Weights of a small GPT-style language model, trained from scratch on English Wikipedia.
Architecture: RMSNorm before each block, rotary positions, no biases in attention or MLP, untied embeddings.
Training: a variant of SOAP for these matrices, 5269 steps.
Each number is 200 + 30 x the weight over its row's rms, rounded and kept within 0 to 999. Layers, rows and columns count from 0. The size before them is the row's rms in percent of the matrix's.

# layer 8 MLP gate, 256x128, rms 0.0816, rows 87-123, columns 0-63
102,244,248,194,181,242,213,177,180,203,190,190,203,191,180,186,217,193,294,218,182,223,147,200,144,166,207,236,186,207,237,208,189,202,271,191,231,227,227,207,231,260,207,205,213,209,155,216,211,231,145,217,245,158,243,212,225,200,170,159,233,195,232,221,167
099,127,203,200,223,157,202,183,209,246,186,187,184,178,281,209,182,178,213,250,184,246,187,244,193,251,156,200,160,233,156,168,195,149,174,234,180,196,192,276,203,206,237,191,166,236,209,212,224,177,240,202,194,240,206,212,241,149,178,177,195,214,215,242,191
093,206,218,228,186,178,235,206,251,236,210,167,235,182,248,198,183,201,220,188,195,184,174,225,191,264,199,200,229,221,211,143,190,243,201,183,161,259,191,211,177,208,179,219,276,211,251,223,194,186,228,189,198,197,194,197,218,219,189,172,265,193,207,220,207
100,148,180,187,187,199,185,248,206,269,180,229,205,197,238,193,174,166,181,224,181,197,189,186,189,183,171,206,145,240,268,198,197,181,205,202,161,174,185,198,203,192,196,158,227,180,188,106,177,193,216,197,186,203,226,150,195,217,187,231,206,247,181,192,249
103,246,215,161,179,237,209,186,148,245,179,216,223,183,186,188,240,122,236,185,266,247,186,279,208,224,181,162,217,187,212,267,180,207,135,224,179,163,208,166,175,174,158,178,262,199,181,209,169,190,184,179,245,217,177,195,179,173,176,175,188,218,216,195,227
102,170,238,219,190,236,206,165,187,159,194,265,166,213,236,231,219,221,268,270,212,205,206,202,174,209,194,198,213,185,231,232,196,180,232,217,217,218,212,239,172,197,286,184,214,186,219,140,208,204,193,192,174,237,239,192,195,178,186,269,248,215,150,196,203
103,174,215,221,178,236,230,181,202,164,196,183,164,176,223,185,198,188,264,225,172,250,200,210,202,222,168,266,210,153,235,250,174,160,127,201,220,180,240,156,232,165,200,185,183,170,194,207,152,229,131,194,208,229,204,190,192,221,167,211,241,215,182,208,212
094,157,168,193,209,201,183,192,156,197,189,185,194,245,214,182,200,233,190,219,167,171,182,193,248,214,155,220,175,228,198,243,184,178,93,196,181,142,212,216,161,246,240,187,197,185,206,189,191,240,207,168,223,232,232,198,172,250,154,186,226,209,215,207,165
098,212,208,170,219,232,192,249,207,255,214,152,206,197,191,202,172,193,217,178,180,219,197,169,201,234,205,220,218,203,173,275,190,165,215,215,160,156,218,197,206,224,194,152,239,233,186,207,125,169,197,197,233,193,205,201,232,185,179,257,158,184,205,160,195
091,228,139,182,198,209,206,232,204,238,155,229,150,187,181,194,180,166,241,189,206,202,156,196,200,214,231,251,179,179,214,202,157,146,205,193,225,208,228,221,157,197,168,197,209,202,232,180,192,200,142,202,153,208,183,260,175,224,235,191,161,172,197,250,294
099,163,194,185,247,227,149,226,205,181,208,170,217,200,218,221,158,213,191,199,183,215,180,169,250,178,202,163,211,179,158,198,266,184,192,235,196,181,263,246,193,192,218,188,180,245,174,221,203,198,200,222,212,168,246,248,147,232,186,244,206,238,191,224,202
098,190,239,223,193,179,234,224,223,161,155,207,227,209,234,258,157,169,205,218,214,173,238,226,192,234,184,225,158,184,188,183,244,205,166,224,181,197,237,198,210,206,159,224,223,178,257,262,220,172,176,250,235,204,162,265,182,203,214,241,221,193,189,180,268
098,218,195,185,192,145,239,220,144,207,175,189,230,143,238,180,208,146,217,246,178,208,192,237,226,178,165,206,240,203,248,167,213,175,223,185,203,235,216,253,246,228,202,211,223,148,168,213,207,209,179,239,240,200,169,219,183,249,171,224,207,236,211,159,200
101,186,222,164,171,201,187,179,204,195,154,196,179,157,177,149,146,201,185,181,178,202,143,187,204,165,253,207,220,205,213,171,231,249,207,229,242,185,187,183,163,243,188,184,255,160,213,155,224,226,189,196,238,234,159,195,182,227,165,216,219,240,192,124,210
098,209,211,223,241,212,194,221,152,203,240,209,275,244,212,213,155,165,223,233,211,263,202,264,158,202,176,183,259,181,265,207,214,193,238,214,204,219,138,227,237,188,190,202,210,186,167,213,193,250,191,182,169,179,181,164,191,198,224,180,242,224,216,142,237
116,162,186,182,218,191,188,174,238,148,152,199,209,181,222,187,174,163,192,219,220,191,234,226,157,228,191,238,209,230,144,160,202,243,219,199,184,196,180,135,202,195,169,233,201,187,215,196,148,150,221,192,270,233,115,195,226,145,156,244,219,208,229,210,191
101,177,197,201,197,213,218,231,186,212,199,223,208,233,188,194,211,205,161,189,239,262,238,180,192,193,240,174,152,156,143,211,246,180,228,233,210,220,261,186,215,185,222,225,211,218,175,222,173,231,242,176,177,227,301,179,189,268,181,224,239,213,265,208,162
101,148,175,205,183,208,204,214,221,206,197,166,175,176,256,162,172,232,184,256,133,191,202,139,222,168,244,209,189,188,219,217,198,200,192,171,145,207,198,200,197,235,147,179,200,202,219,190,206,199,165,150,229,246,220,205,241,224,172,185,230,216,174,192,178
102,183,255,131,186,159,219,194,219,197,228,187,178,209,211,258,222,190,172,261,174,192,208,210,163,185,218,185,230,149,159,184,259,199,251,206,233,180,151,209,234,218,199,186,226,215,133,230,163,194,194,172,212,236,173,144,195,168,178,214,181,210,207,189,156
099,203,234,185,158,188,207,201,163,241,226,184,214,207,215,204,211,222,201,185,245,254,150,184,203,143,152,218,176,201,218,184,180,176,220,211,210,148,189,191,170,169,189,186,217,195,166,180,230,212,257,217,189,198,208,217,183,232,247,258,206,168,198,185,188
104,181,233,197,199,160,178,212,206,282,129,178,259,187,214,233,193,215,222,233,198,222,219,211,197,215,179,192,164,181,181,204,192,206,248,232,160,195,221,218,223,187,224,217,185,183,171,193,215,213,211,200,255,242,218,168,237,245,179,265,117,254,228,229,191
109,256,164,168,206,191,197,120,179,211,259,176,208,192,253,208,208,219,209,222,153,194,225,254,143,215,164,196,169,177,195,213,185,197,204,211,178,216,278,205,234,175,228,211,151,185,254,214,197,185,245,260,219,192,236,234,191,194,229,197,202,201,191,232,150
098,219,162,205,185,265,204,215,246,255,209,211,217,244,202,197,250,224,189,223,210,208,236,194,191,138,208,233,189,191,144,188,176,215,262,216,221,202,149,253,207,175,191,216,200,164,231,222,217,211,199,193,233,193,197,174,223,251,261,169,195,185,221,212,201
099,192,231,223,192,217,221,139,257,189,260,216,225,257,176,218,200,181,192,246,198,189,127,200,179,187,180,161,209,187,200,198,212,213,201,239,188,193,237,169,220,198,195,215,203,203,240,189,145,201,164,195,176,245,218,234,196,221,240,201,252,197,228,253,204
107,206,159,185,152,170,204,200,212,170,210,133,149,208,191,221,201,178,173,216,182,266,180,174,185,243,206,147,175,187,242,198,241,211,198,200,175,184,252,225,168,180,216,243,173,227,236,181,237,192,210,173,240,220,235,161,218,148,189,199,169,140,240,175,210
099,230,255,127,194,218,169,208,213,174,221,210,195,214,192,179,228,254,263,244,153,173,179,224,163,171,164,223,216,212,186,178,182,194,203,253,177,173,209,142,198,210,169,207,221,147,219,148,251,180,172,176,234,171,220,191,138,181,213,198,227,229,236,224,196
104,190,171,145,220,196,195,198,202,200,241,204,215,190,181,158,164,211,217,219,190,204,210,248,278,228,198,170,268,183,249,152,146,191,156,222,228,195,195,223,190,228,193,151,205,177,180,161,220,168,198,199,216,196,190,163,177,215,222,198,219,177,298,261,187
099,176,158,237,266,212,220,145,229,207,239,144,229,230,163,143,213,185,198,232,237,197,186,194,178,195,151,141,233,229,188,209,237,187,191,221,178,194,187,200,223,235,203,139,209,255,158,197,213,209,223,251,211,247,240,188,243,205,187,217,191,201,171,189,166
100,204,219,199,198,237,223,253,234,169,264,195,194,185,226,154,194,179,205,191,158,249,196,229,224,176,172,191,210,205,187,170,183,227,154,212,178,220,199,192,179,173,208,172,187,151,250,269,188,196,249,215,174,181,184,172,160,189,205,181,220,141,187,189,260
096,199,168,164,196,214,221,240,193,197,187,252,191,156,182,159,166,194,257,220,196,210,225,188,190,137,198,253,195,198,173,180,203,202,155,201,182,212,221,199,180,191,185,222,177,204,163,203,186,161,231,147,218,202,165,229,200,191,210,288,159,230,241,204,220
103,202,182,157,207,186,264,171,213,234,219,190,219,207,213,234,187,146,182,186,228,207,151,204,198,160,175,262,195,186,215,170,168,167,214,211,158,175,176,261,234,174,226,156,144,205,185,189,174,199,252,167,179,207,220,195,170,144,217,178,187,267,176,241,180
100,221,189,255,176,204,272,197,213,155,173,253,200,188,215,234,246,209,229,204,175,170,235,145,153,176,248,219,208,200,238,195,180,224,177,168,185,220,143,203,251,232,172,198,202,112,232,190,235,216,195,153,221,202,229,219,187,238,219,152,268,192,201,171,181
092,228,205,173,266,224,177,210,216,213,187,154,178,192,262,182,196,245,264,236,212,208,200,165,251,222,251,203,208,242,210,203,183,209,179,233,155,173,203,222,177,170,191,207,265,202,182,218,191,191,188,212,207,184,180,232,162,192,194,224,196,187,173,230,146
103,201,191,172,170,198,235,210,199,144,160,219,163,130,232,181,204,246,183,167,204,203,212,234,147,203,252,198,188,207,197,222,165,217,248,209,161,190,232,180,238,195,210,178,193,174,245,170,252,158,202,204,165,221,217,180,211,169,196,161,179,196,183,228,225
100,217,216,229,211,198,228,169,203,202,170,199,189,188,224,247,251,184,204,245,220,226,224,162,223,246,247,206,162,215,167,201,201,212,177,226,208,196,224,157,203,199,196,219,168,210,165,207,212,205,191,187,253,229,167,223,221,233,242,186,197,229,205,230,193
103,225,194,205,167,189,226,122,192,193,203,194,232,204,227,218,235,180,211,183,213,169,224,230,211,204,223,237,197,198,228,195,189,204,121,160,174,184,166,214,198,142,161,220,228,159,188,206,234,162,220,177,215,170,197,195,160,211,169,257,218,238,195,194,196
102,180,190,152,187,219,217,186,138,166,240,259,216,181,186,150,247,186,184,215,203,199,171,220,227,167,217,254,258,188,217,194,251,217,184,179,172,210,224,147,223,223,189,141,185,241,224,211,215,263,201,232,250,187,205,174,219,164,205,140,219,224,153,207,221
# layer 8 MLP up, 256x128, rms 0.0802, rows 87-122, columns 0-63
097,166,235,188,239,169,191,170,213,226,176,188,205,169,168,197,168,199,193,252,172,185,206,190,176,178,258,226,215,200,208,190,196,197,222,184,223,207,195,173,186,159,215,170,286,268,209,242,246,128,249,207,222,209,185,172,173,220,236,200,185,209,193,188,255
100,184,225,225,185,198,189,156,201,142,228,227,196,176,170,223,178,188,198,231,198,221,194,180,229,219,222,229,227,255,232,230,186,187,206,208,155,230,177,195,173,162,217,230,177,206,261,201,173,206,183,146,241,229,199,245,191,210,203,167,155,197,207,148,181
098,223,239,254,197,173,126,161,245,193,184,170,216,188,212,197,239,226,219,214,181,204,152,168,181,205,248,220,165,212,186,226,205,226,200,182,191,163,185,210,238,212,166,195,160,167,166,208,192,198,234,243,174,199,157,210,289,223,210,188,211,166,223,205,190
094,284,209,196,197,182,221,213,217,206,235,236,198,205,216,194,146,215,207,284,219,219,194,246,175,236,184,234,197,246,235,207,219,195,155,230,166,207,269,169,199,187,193,189,169,179,179,194,154,188,203,184,150,242,176,189,182,158,150,170,177,192,211,202,195
096,218,179,184,208,256,217,279,165,219,218,175,196,158,251,268,236,215,201,174,228,166,169,188,252,197,236,172,212,229,195,201,217,245,170,120,182,214,276,206,214,183,184,172,181,194,192,173,206,178,213,198,165,205,223,156,147,169,207,187,205,191,230,153,194
099,264,232,224,154,203,184,172,187,172,218,204,245,177,177,252,232,182,151,181,243,239,219,171,221,195,161,182,181,192,188,151,195,205,222,291,187,141,205,229,265,200,154,185,245,223,122,182,166,196,187,222,208,199,189,193,199,180,138,143,197,210,220,226,215
101,206,246,138,221,179,198,169,251,222,204,199,197,172,229,145,224,174,184,190,245,175,147,179,193,198,221,199,264,200,153,160,173,206,189,177,187,212,144,249,218,177,153,237,152,245,180,113,156,198,176,232,182,173,174,266,252,229,124,178,179,213,193,193,180
095,231,219,245,165,196,147,203,129,213,147,233,168,222,156,267,197,222,233,188,262,271,211,182,177,227,197,206,193,242,219,174,178,231,209,185,163,188,192,228,187,251,241,252,214,208,241,196,249,227,221,219,235,200,156,209,156,212,220,175,162,188,196,242,203
099,226,171,196,222,202,207,206,268,199,114,204,219,247,209,164,227,208,200,161,197,205,234,201,243,213,222,201,122,158,189,185,215,206,227,147,212,216,214,210,170,233,170,214,166,205,183,218,197,164,237,185,251,191,196,161,195,163,209,197,190,178,171,212,181
095,180,228,190,163,221,215,185,240,225,233,221,214,221,193,237,192,199,180,213,201,198,209,145,187,174,206,195,200,143,154,184,231,207,213,256,255,225,146,188,279,190,199,208,169,225,187,227,142,180,213,208,222,219,156,203,184,219,94,155,171,238,173,133,194
093,180,207,207,221,230,241,175,199,162,228,193,181,233,197,276,188,210,174,200,241,107,175,201,159,189,210,176,168,214,214,192,132,227,240,192,221,202,181,165,192,223,232,214,153,199,224,192,195,212,278,200,231,174,226,246,229,164,202,256,205,219,234,211,234
095,187,229,210,203,265,212,233,162,173,211,199,228,190,210,188,207,149,198,256,197,233,271,229,200,199,168,200,229,187,138,166,179,183,178,155,212,181,160,193,165,128,234,174,265,240,213,249,212,201,195,218,242,258,173,138,197,253,183,204,207,153,195,167,203
099,223,235,209,173,306,229,229,214,222,177,174,245,184,171,216,202,183,224,239,188,208,210,178,232,132,213,220,215,149,221,187,141,202,191,177,203,178,200,161,151,183,150,191,163,204,248,153,236,202,188,192,188,242,185,246,221,248,226,182,276,195,215,176,157
095,228,199,192,164,213,184,192,175,189,181,192,201,210,217,195,266,177,233,201,218,147,187,161,193,175,156,173,201,242,200,250,174,189,210,158,241,183,214,184,181,217,241,224,242,211,207,230,175,221,188,193,224,187,167,217,208,237,158,201,241,183,159,218,181
100,192,214,171,177,219,179,190,209,137,215,212,193,176,237,179,186,179,222,165,192,236,180,189,183,250,233,192,196,188,266,173,236,207,205,147,190,191,178,174,195,156,179,238,228,201,198,246,207,194,185,140,252,272,195,240,174,229,225,179,243,188,230,187,238
108,255,153,199,157,209,211,257,194,206,251,214,221,202,200,247,195,189,168,173,163,204,168,167,197,197,163,241,201,226,226,155,227,208,198,246,214,195,181,193,234,224,237,189,215,206,192,226,209,208,183,191,222,203,192,195,183,211,142,173,214,220,154,176,232
098,202,199,224,189,254,130,193,162,231,219,261,195,257,202,233,171,191,155,233,218,209,227,227,207,115,238,199,176,165,204,155,137,172,250,196,195,150,172,255,168,211,202,265,197,214,221,234,210,202,157,261,202,252,182,192,173,219,202,206,229,147,192,196,206
103,168,193,222,179,242,244,245,190,170,207,175,242,191,155,281,162,164,249,213,159,199,194,240,196,205,205,218,194,156,208,214,165,230,151,197,222,191,221,233,181,216,234,261,193,185,187,197,230,130,188,257,155,206,195,187,141,269,230,203,214,202,257,169,186
100,216,214,177,180,185,144,197,204,164,171,244,180,145,216,192,224,196,167,209,180,213,153,142,243,234,179,188,202,201,208,191,197,215,165,209,210,194,213,187,184,170,184,261,274,177,174,147,190,196,180,211,199,233,178,225,233,236,210,222,229,186,138,179,192
095,218,216,235,175,150,187,166,235,158,228,231,188,208,199,166,156,186,155,233,189,139,237,218,198,209,196,229,199,189,219,205,211,225,152,136,247,181,188,244,172,214,166,193,206,203,180,205,183,188,179,203,252,183,221,223,187,185,193,153,246,238,185,174,167
099,167,220,176,201,202,196,199,180,239,218,224,160,163,188,177,194,169,238,201,200,247,206,201,176,176,214,213,134,230,166,175,190,229,241,213,190,130,213,185,206,214,173,185,199,213,147,176,228,226,197,164,158,196,206,202,175,223,235,159,183,176,186,208,216
101,247,120,189,182,223,213,186,199,183,228,194,183,204,155,221,225,243,235,189,213,187,255,261,213,269,206,145,234,130,226,209,222,216,166,186,179,190,200,242,181,217,209,205,136,219,196,177,217,248,248,168,223,205,210,242,161,172,211,138,195,210,189,187,196
102,196,230,220,221,196,155,125,188,228,202,227,210,206,200,230,197,249,190,192,226,199,198,196,206,229,192,166,168,257,236,188,204,176,221,182,185,215,195,180,245,194,204,198,197,268,225,163,178,209,213,179,235,221,178,199,207,192,245,228,221,248,209,158,173
104,176,194,256,247,194,208,178,196,202,205,245,145,212,220,235,195,206,205,216,191,273,232,134,198,198,219,156,234,198,233,210,236,185,142,240,251,215,160,201,206,170,186,181,205,182,202,190,181,231,138,116,150,210,192,203,172,177,224,247,207,253,177,194,185
099,183,205,189,178,122,133,174,172,209,222,160,163,246,172,165,194,230,202,225,195,213,234,226,188,182,101,165,201,234,194,208,222,210,194,188,200,200,190,173,171,176,200,238,239,202,179,193,197,159,194,132,231,176,195,203,202,194,187,214,203,213,238,185,209
098,220,152,209,204,186,172,258,221,180,237,140,185,207,124,203,235,183,180,211,154,209,268,238,163,245,249,237,213,181,200,212,198,234,207,191,201,258,222,170,176,174,182,206,167,157,156,211,174,244,189,229,210,159,267,200,218,175,187,219,166,233,160,194,182
100,211,198,274,217,217,201,210,168,258,231,122,199,231,161,230,200,188,185,209,161,187,204,184,254,192,231,167,231,216,184,194,183,173,220,176,156,158,254,149,237,175,206,204,173,198,205,224,278,232,209,176,211,226,168,184,225,196,200,178,178,204,233,222,183
104,180,291,182,251,204,201,155,217,173,246,221,200,199,241,219,206,199,205,197,236,230,201,194,196,162,202,228,172,228,146,205,205,165,171,200,175,235,193,157,213,264,212,196,173,217,228,182,198,238,214,239,183,234,220,200,130,251,171,180,221,251,186,233,129
096,209,178,251,226,126,217,249,240,158,195,222,225,188,160,218,184,214,163,241,199,197,125,230,156,151,222,170,169,205,208,124,235,213,172,221,231,199,162,239,191,228,182,212,200,195,211,222,235,120,176,202,206,177,206,209,201,233,195,192,211,216,160,204,180
097,212,168,190,198,192,242,244,207,175,147,214,136,219,244,192,210,201,167,167,118,208,215,143,171,125,238,180,243,226,189,209,198,210,162,181,187,185,212,160,200,209,217,143,225,222,214,195,218,171,174,194,148,207,209,208,258,222,228,220,203,167,166,249,225
099,236,202,209,182,129,191,194,242,180,193,169,216,219,237,207,217,162,181,187,244,188,153,220,234,183,204,167,173,218,145,232,152,247,212,176,183,196,197,162,194,140,208,235,170,200,140,169,209,152,168,214,194,230,228,237,201,221,217,161,217,212,203,202,244
101,137,193,181,225,175,281,173,232,157,146,206,175,179,215,196,206,209,214,172,221,200,249,224,180,195,192,203,195,200,263,175,227,217,215,171,191,234,180,189,184,170,153,246,264,207,182,230,209,188,273,235,198,220,143,217,181,227,246,182,171,215,220,185,188
100,192,178,152,265,230,228,200,205,222,187,200,196,260,242,172,217,202,149,199,142,193,188,223,179,201,203,231,205,220,174,161,136,218,214,162,205,196,175,275,224,193,150,249,196,154,194,215,209,196,187,148,216,210,211,187,205,252,211,211,164,170,217,220,205
100,179,212,199,176,214,207,229,205,167,235,212,222,209,206,138,191,182,182,147,226,211,248,211,149,152,178,206,224,199,179,204,163,204,188,273,203,180,196,131,211,202,189,209,155,214,244,167,157,237,224,185,223,211,209,165,194,189,250,243,136,202,195,235,186
098,210,180,192,174,178,203,155,231,186,191,206,204,145,213,189,163,218,196,216,244,208,155,196,201,185,205,255,173,228,184,222,193,175,176,211,264,193,172,212,233,220,245,184,235,171,205,246,178,200,179,232,194,159,228,208,205,186,215,202,233,191,245,241,219
101,206,262,176,184,194,196,191,156,241,160,239,199,224,216,182,205,161,159,161,222,180,228,160,214,199,196,176,160,218,201,209,251,194,198,172,207,223,121,211,228,239,199,201,192,169,186,164,194,211,177,212,141,185,172,185,274,189,180,200,196,174,208,200,210
# layer 8 MLP down (transposed), 256x128, rms 0.109, rows 87-122, columns 0-63
102,223,255,205,161,183,203,253,178,213,244,198,157,203,225,205,164,235,199,206,216,154,225,174,213,194,180,199,180,285,197,187,235,154,249,175,215,188,210,263,154,176,161,188,253,123,175,194,168,217,138,254,216,200,226,173,224,215,178,158,233,153,199,183,179
103,180,225,211,209,221,227,279,250,257,213,182,213,242,196,180,212,212,187,180,219,248,167,231,217,248,202,174,197,246,192,213,255,181,165,199,218,166,184,213,170,194,226,194,182,160,211,190,186,178,202,260,203,183,240,223,181,216,160,126,229,169,160,195,170
098,204,206,151,121,249,156,226,147,164,166,245,175,205,183,206,216,216,184,182,230,210,238,190,213,252,233,216,269,213,199,168,258,205,208,228,188,164,203,172,258,128,202,222,185,227,203,215,152,201,193,213,190,216,155,203,123,181,196,207,239,253,183,211,180
095,172,213,172,277,203,203,177,149,263,182,154,222,234,236,194,225,183,223,255,193,276,172,227,173,215,233,189,190,182,169,204,210,217,207,258,201,169,198,175,208,235,206,216,188,152,209,175,179,195,189,194,160,198,181,197,196,212,190,221,203,166,167,232,198
095,239,193,194,196,237,211,209,172,243,226,206,200,209,164,194,192,223,118,179,242,142,244,156,218,220,111,192,171,234,186,227,230,157,238,197,242,201,236,213,176,202,171,218,229,152,216,206,224,242,237,207,214,204,152,124,228,203,174,206,202,191,186,146,202
099,173,208,190,131,250,186,211,156,236,154,242,253,167,211,163,208,177,209,246,175,238,172,209,211,190,213,239,262,259,168,183,211,210,210,207,204,185,145,148,198,202,217,200,212,169,179,191,197,215,181,206,188,198,218,205,201,144,225,202,152,221,192,210,176
097,233,197,200,231,201,203,171,183,206,233,241,156,203,248,215,236,188,234,219,215,216,199,209,215,162,208,244,190,138,216,273,151,287,224,127,205,170,198,208,193,224,189,205,216,225,196,167,222,200,206,202,174,193,181,185,185,203,197,237,206,176,219,140,195
097,167,231,184,217,218,225,220,166,198,230,195,240,298,226,155,208,168,218,199,170,186,200,184,180,205,225,196,226,199,211,139,226,226,182,223,189,197,164,221,186,191,244,296,155,227,240,257,194,211,178,217,217,204,214,215,172,168,200,160,202,244,200,266,193
101,166,185,238,222,266,204,219,201,176,208,206,188,225,171,198,204,177,196,166,222,193,259,200,201,153,256,213,193,220,169,227,207,177,163,243,191,123,204,174,155,177,184,197,266,185,152,194,186,235,177,212,189,248,198,193,226,195,261,231,167,200,152,165,201
096,161,262,230,154,241,156,208,156,194,181,209,206,157,203,206,187,180,193,185,182,165,225,178,178,235,154,220,207,196,172,194,196,243,185,184,237,174,246,165,196,163,195,185,178,225,227,192,136,216,183,194,176,245,237,122,135,240,252,136,217,206,190,237,224
097,146,177,203,153,193,189,216,174,216,176,143,224,216,175,196,211,155,183,207,188,241,246,192,154,162,242,160,181,187,212,169,128,205,272,215,138,150,206,162,189,205,249,223,199,180,194,208,219,220,174,215,199,215,130,236,188,172,196,156,220,205,211,197,216
096,150,187,202,217,202,198,161,169,202,203,211,292,151,172,204,177,180,241,257,239,164,235,228,224,205,244,164,210,192,172,254,253,189,191,183,214,215,175,215,188,180,198,159,183,183,154,212,173,152,199,189,201,200,155,206,202,204,209,215,154,136,187,196,154
100,122,199,209,182,234,187,210,191,216,226,239,171,171,165,129,225,145,218,200,203,170,154,198,234,183,144,146,208,184,211,215,199,192,248,170,153,204,161,149,202,182,170,203,202,216,212,182,180,207,140,158,202,235,208,198,216,202,219,212,274,164,167,183,160
100,145,228,184,234,192,192,178,213,238,220,203,136,192,230,230,205,240,167,197,226,208,222,164,155,230,208,196,212,224,205,178,192,276,195,187,198,193,224,170,216,210,268,204,215,215,223,185,217,252,188,228,204,168,211,161,202,163,161,194,201,194,168,219,216
100,147,242,192,220,182,222,210,180,87,239,212,214,211,204,189,192,184,217,223,201,219,171,215,250,208,216,215,184,246,211,150,196,209,242,180,279,204,260,221,231,226,123,186,221,208,217,170,196,274,195,214,210,187,216,185,217,256,192,239,214,163,201,125,198
101,180,134,194,240,213,186,199,178,184,238,204,182,203,204,227,207,211,216,216,215,222,167,223,169,182,211,241,153,178,196,222,185,154,173,216,177,192,165,217,221,211,212,238,159,172,185,226,213,173,229,224,197,186,211,181,160,205,155,204,251,218,176,192,170
104,196,135,209,164,211,185,217,212,185,190,210,173,183,197,216,170,202,207,157,209,195,173,228,181,190,186,178,172,197,239,216,141,218,182,194,198,185,196,175,177,206,244,189,224,164,188,239,223,255,202,118,197,239,221,193,220,166,216,187,223,225,172,181,200
106,188,233,173,163,204,192,212,184,236,207,197,236,179,228,203,174,148,179,209,196,220,209,188,184,189,225,188,239,145,213,202,202,173,188,223,180,188,233,179,277,213,150,244,184,171,180,186,212,185,210,164,215,151,244,236,215,178,254,251,219,151,184,219,209
098,210,141,220,218,197,236,206,212,170,221,171,220,150,195,240,183,190,143,249,172,157,203,182,207,197,185,196,227,171,225,233,142,194,220,199,160,218,220,192,219,204,156,218,197,196,235,247,184,166,166,133,180,216,185,193,204,210,200,209,269,193,212,196,244
100,154,214,230,170,191,157,238,225,215,182,134,198,212,145,176,195,207,228,154,195,248,178,199,219,252,208,180,198,217,144,195,177,215,158,181,110,203,185,207,220,182,237,167,260,218,179,165,209,228,167,235,199,173,242,206,181,207,171,186,248,232,188,149,203
104,235,199,220,248,182,186,183,181,197,225,219,170,219,119,216,188,197,289,258,201,183,159,213,185,249,181,210,231,193,191,214,190,165,177,195,196,262,197,188,217,213,192,200,170,192,225,196,224,178,191,232,216,133,205,253,267,179,158,151,168,184,182,222,224
100,210,258,223,166,210,249,191,194,188,197,180,160,197,175,215,225,208,181,232,214,167,218,180,186,194,213,210,165,238,190,213,228,149,225,228,221,176,185,229,177,191,181,226,244,194,185,238,252,209,238,173,189,237,198,204,111,243,201,203,185,199,266,218,192
099,206,212,157,175,164,241,248,171,231,211,154,233,239,252,173,188,280,219,197,202,178,125,172,196,169,245,166,245,245,173,186,181,221,208,196,214,201,223,184,222,176,187,166,226,196,167,248,234,184,203,170,199,221,224,215,216,186,209,176,166,246,201,213,151
103,198,229,262,202,133,219,188,217,205,192,217,202,239,147,201,206,134,214,181,205,181,234,216,255,253,165,206,155,256,206,264,203,214,219,201,212,219,208,229,191,170,264,190,226,242,266,161,207,145,181,191,240,165,172,155,198,192,226,205,167,194,225,217,180
101,204,206,180,195,221,222,234,211,249,249,253,259,215,213,214,218,190,256,226,198,215,245,220,208,184,207,172,220,186,145,142,187,175,174,153,199,206,175,174,207,120,203,218,226,178,177,161,190,232,145,196,198,127,206,203,183,133,166,204,186,234,180,231,229
100,230,168,205,149,220,139,168,194,173,198,183,145,186,164,228,265,210,200,184,202,212,217,155,186,211,240,177,216,262,212,206,212,181,185,184,137,192,198,262,243,190,216,250,186,162,182,199,213,161,242,187,250,218,217,129,176,244,215,193,212,169,203,204,195
099,176,233,217,170,238,191,198,229,215,253,222,217,193,171,218,179,231,145,206,221,247,189,203,139,163,182,196,189,163,176,236,212,148,267,150,192,199,196,212,167,184,181,161,219,184,194,201,258,194,193,257,171,239,193,241,226,179,196,146,227,186,145,220,155
101,191,194,201,162,217,216,171,192,202,183,211,207,258,138,169,183,166,216,165,225,228,157,155,198,154,181,207,215,212,223,242,207,152,169,192,183,181,244,171,237,197,236,205,222,163,226,234,197,228,244,179,162,210,193,177,220,160,221,208,199,165,219,183,247
101,221,220,214,196,255,238,199,199,167,202,215,194,213,194,184,232,228,235,122,177,184,217,206,195,167,154,201,211,260,228,199,177,232,166,209,171,182,233,173,243,164,177,159,193,212,190,235,277,147,209,218,179,242,117,211,215,185,238,198,232,163,180,196,178
095,264,156,247,146,244,152,214,248,169,236,204,226,185,218,185,209,216,218,176,158,161,213,191,186,176,158,204,184,202,254,183,197,162,209,249,184,205,221,251,234,239,201,247,177,170,211,202,200,164,191,213,265,182,139,178,201,123,256,210,224,207,181,165,229
100,178,166,201,164,214,215,229,197,166,210,194,204,281,217,207,197,214,130,171,183,218,172,250,154,213,157,212,203,188,191,195,199,176,184,198,231,222,195,206,182,233,151,218,160,243,212,199,198,193,153,242,179,194,239,231,191,139,191,151,256,176,151,189,190
102,163,179,149,184,181,254,193,271,184,233,193,224,159,210,207,218,190,188,172,177,234,250,247,193,195,190,230,194,221,219,219,187,170,247,147,232,205,231,243,225,226,181,235,136,182,199,211,215,196,149,223,200,158,229,218,227,188,209,196,184,200,169,166,158
101,230,195,200,216,163,154,200,153,194,148,166,215,197,183,235,200,169,230,229,204,197,204,156,138,210,167,194,202,211,178,206,214,188,201,231,194,166,196,152,214,219,155,144,192,176,212,224,181,174,236,228,208,144,169,276,216,176,180,232,221,174,198,227,250
101,254,242,171,228,271,212,217,176,175,177,194,197,217,196,151,171,239,228,213,167,177,232,218,244,259,192,183,187,178,211,233,199,201,190,213,205,136,205,189,195,205,225,171,189,183,253,208,155,173,220,258,200,202,167,189,245,203,228,203,255,192,211,202,193
103,193,254,208,164,204,221,156,175,195,164,173,251,201,209,196,178,153,174,222,214,191,217,203,136,219,168,202,204,248,195,167,188,233,192,216,164,216,242,238,215,201,229,203,155,199,195,197,206,199,171,267,209,205,127,185,173,225,212,219,189,268,225,231,216
101,149,167,124,215,128,164,212,249,231,184,184,213,148,199,214,221,254,239,196,158,195,193,256,182,234,240,205,242,162,242,140,210,211,145,250,222,237,193,167,273,221,144,244,194,263,182,201,248,212,230,192,157,209,190,205,190,216,195,209,170,206,182,238,213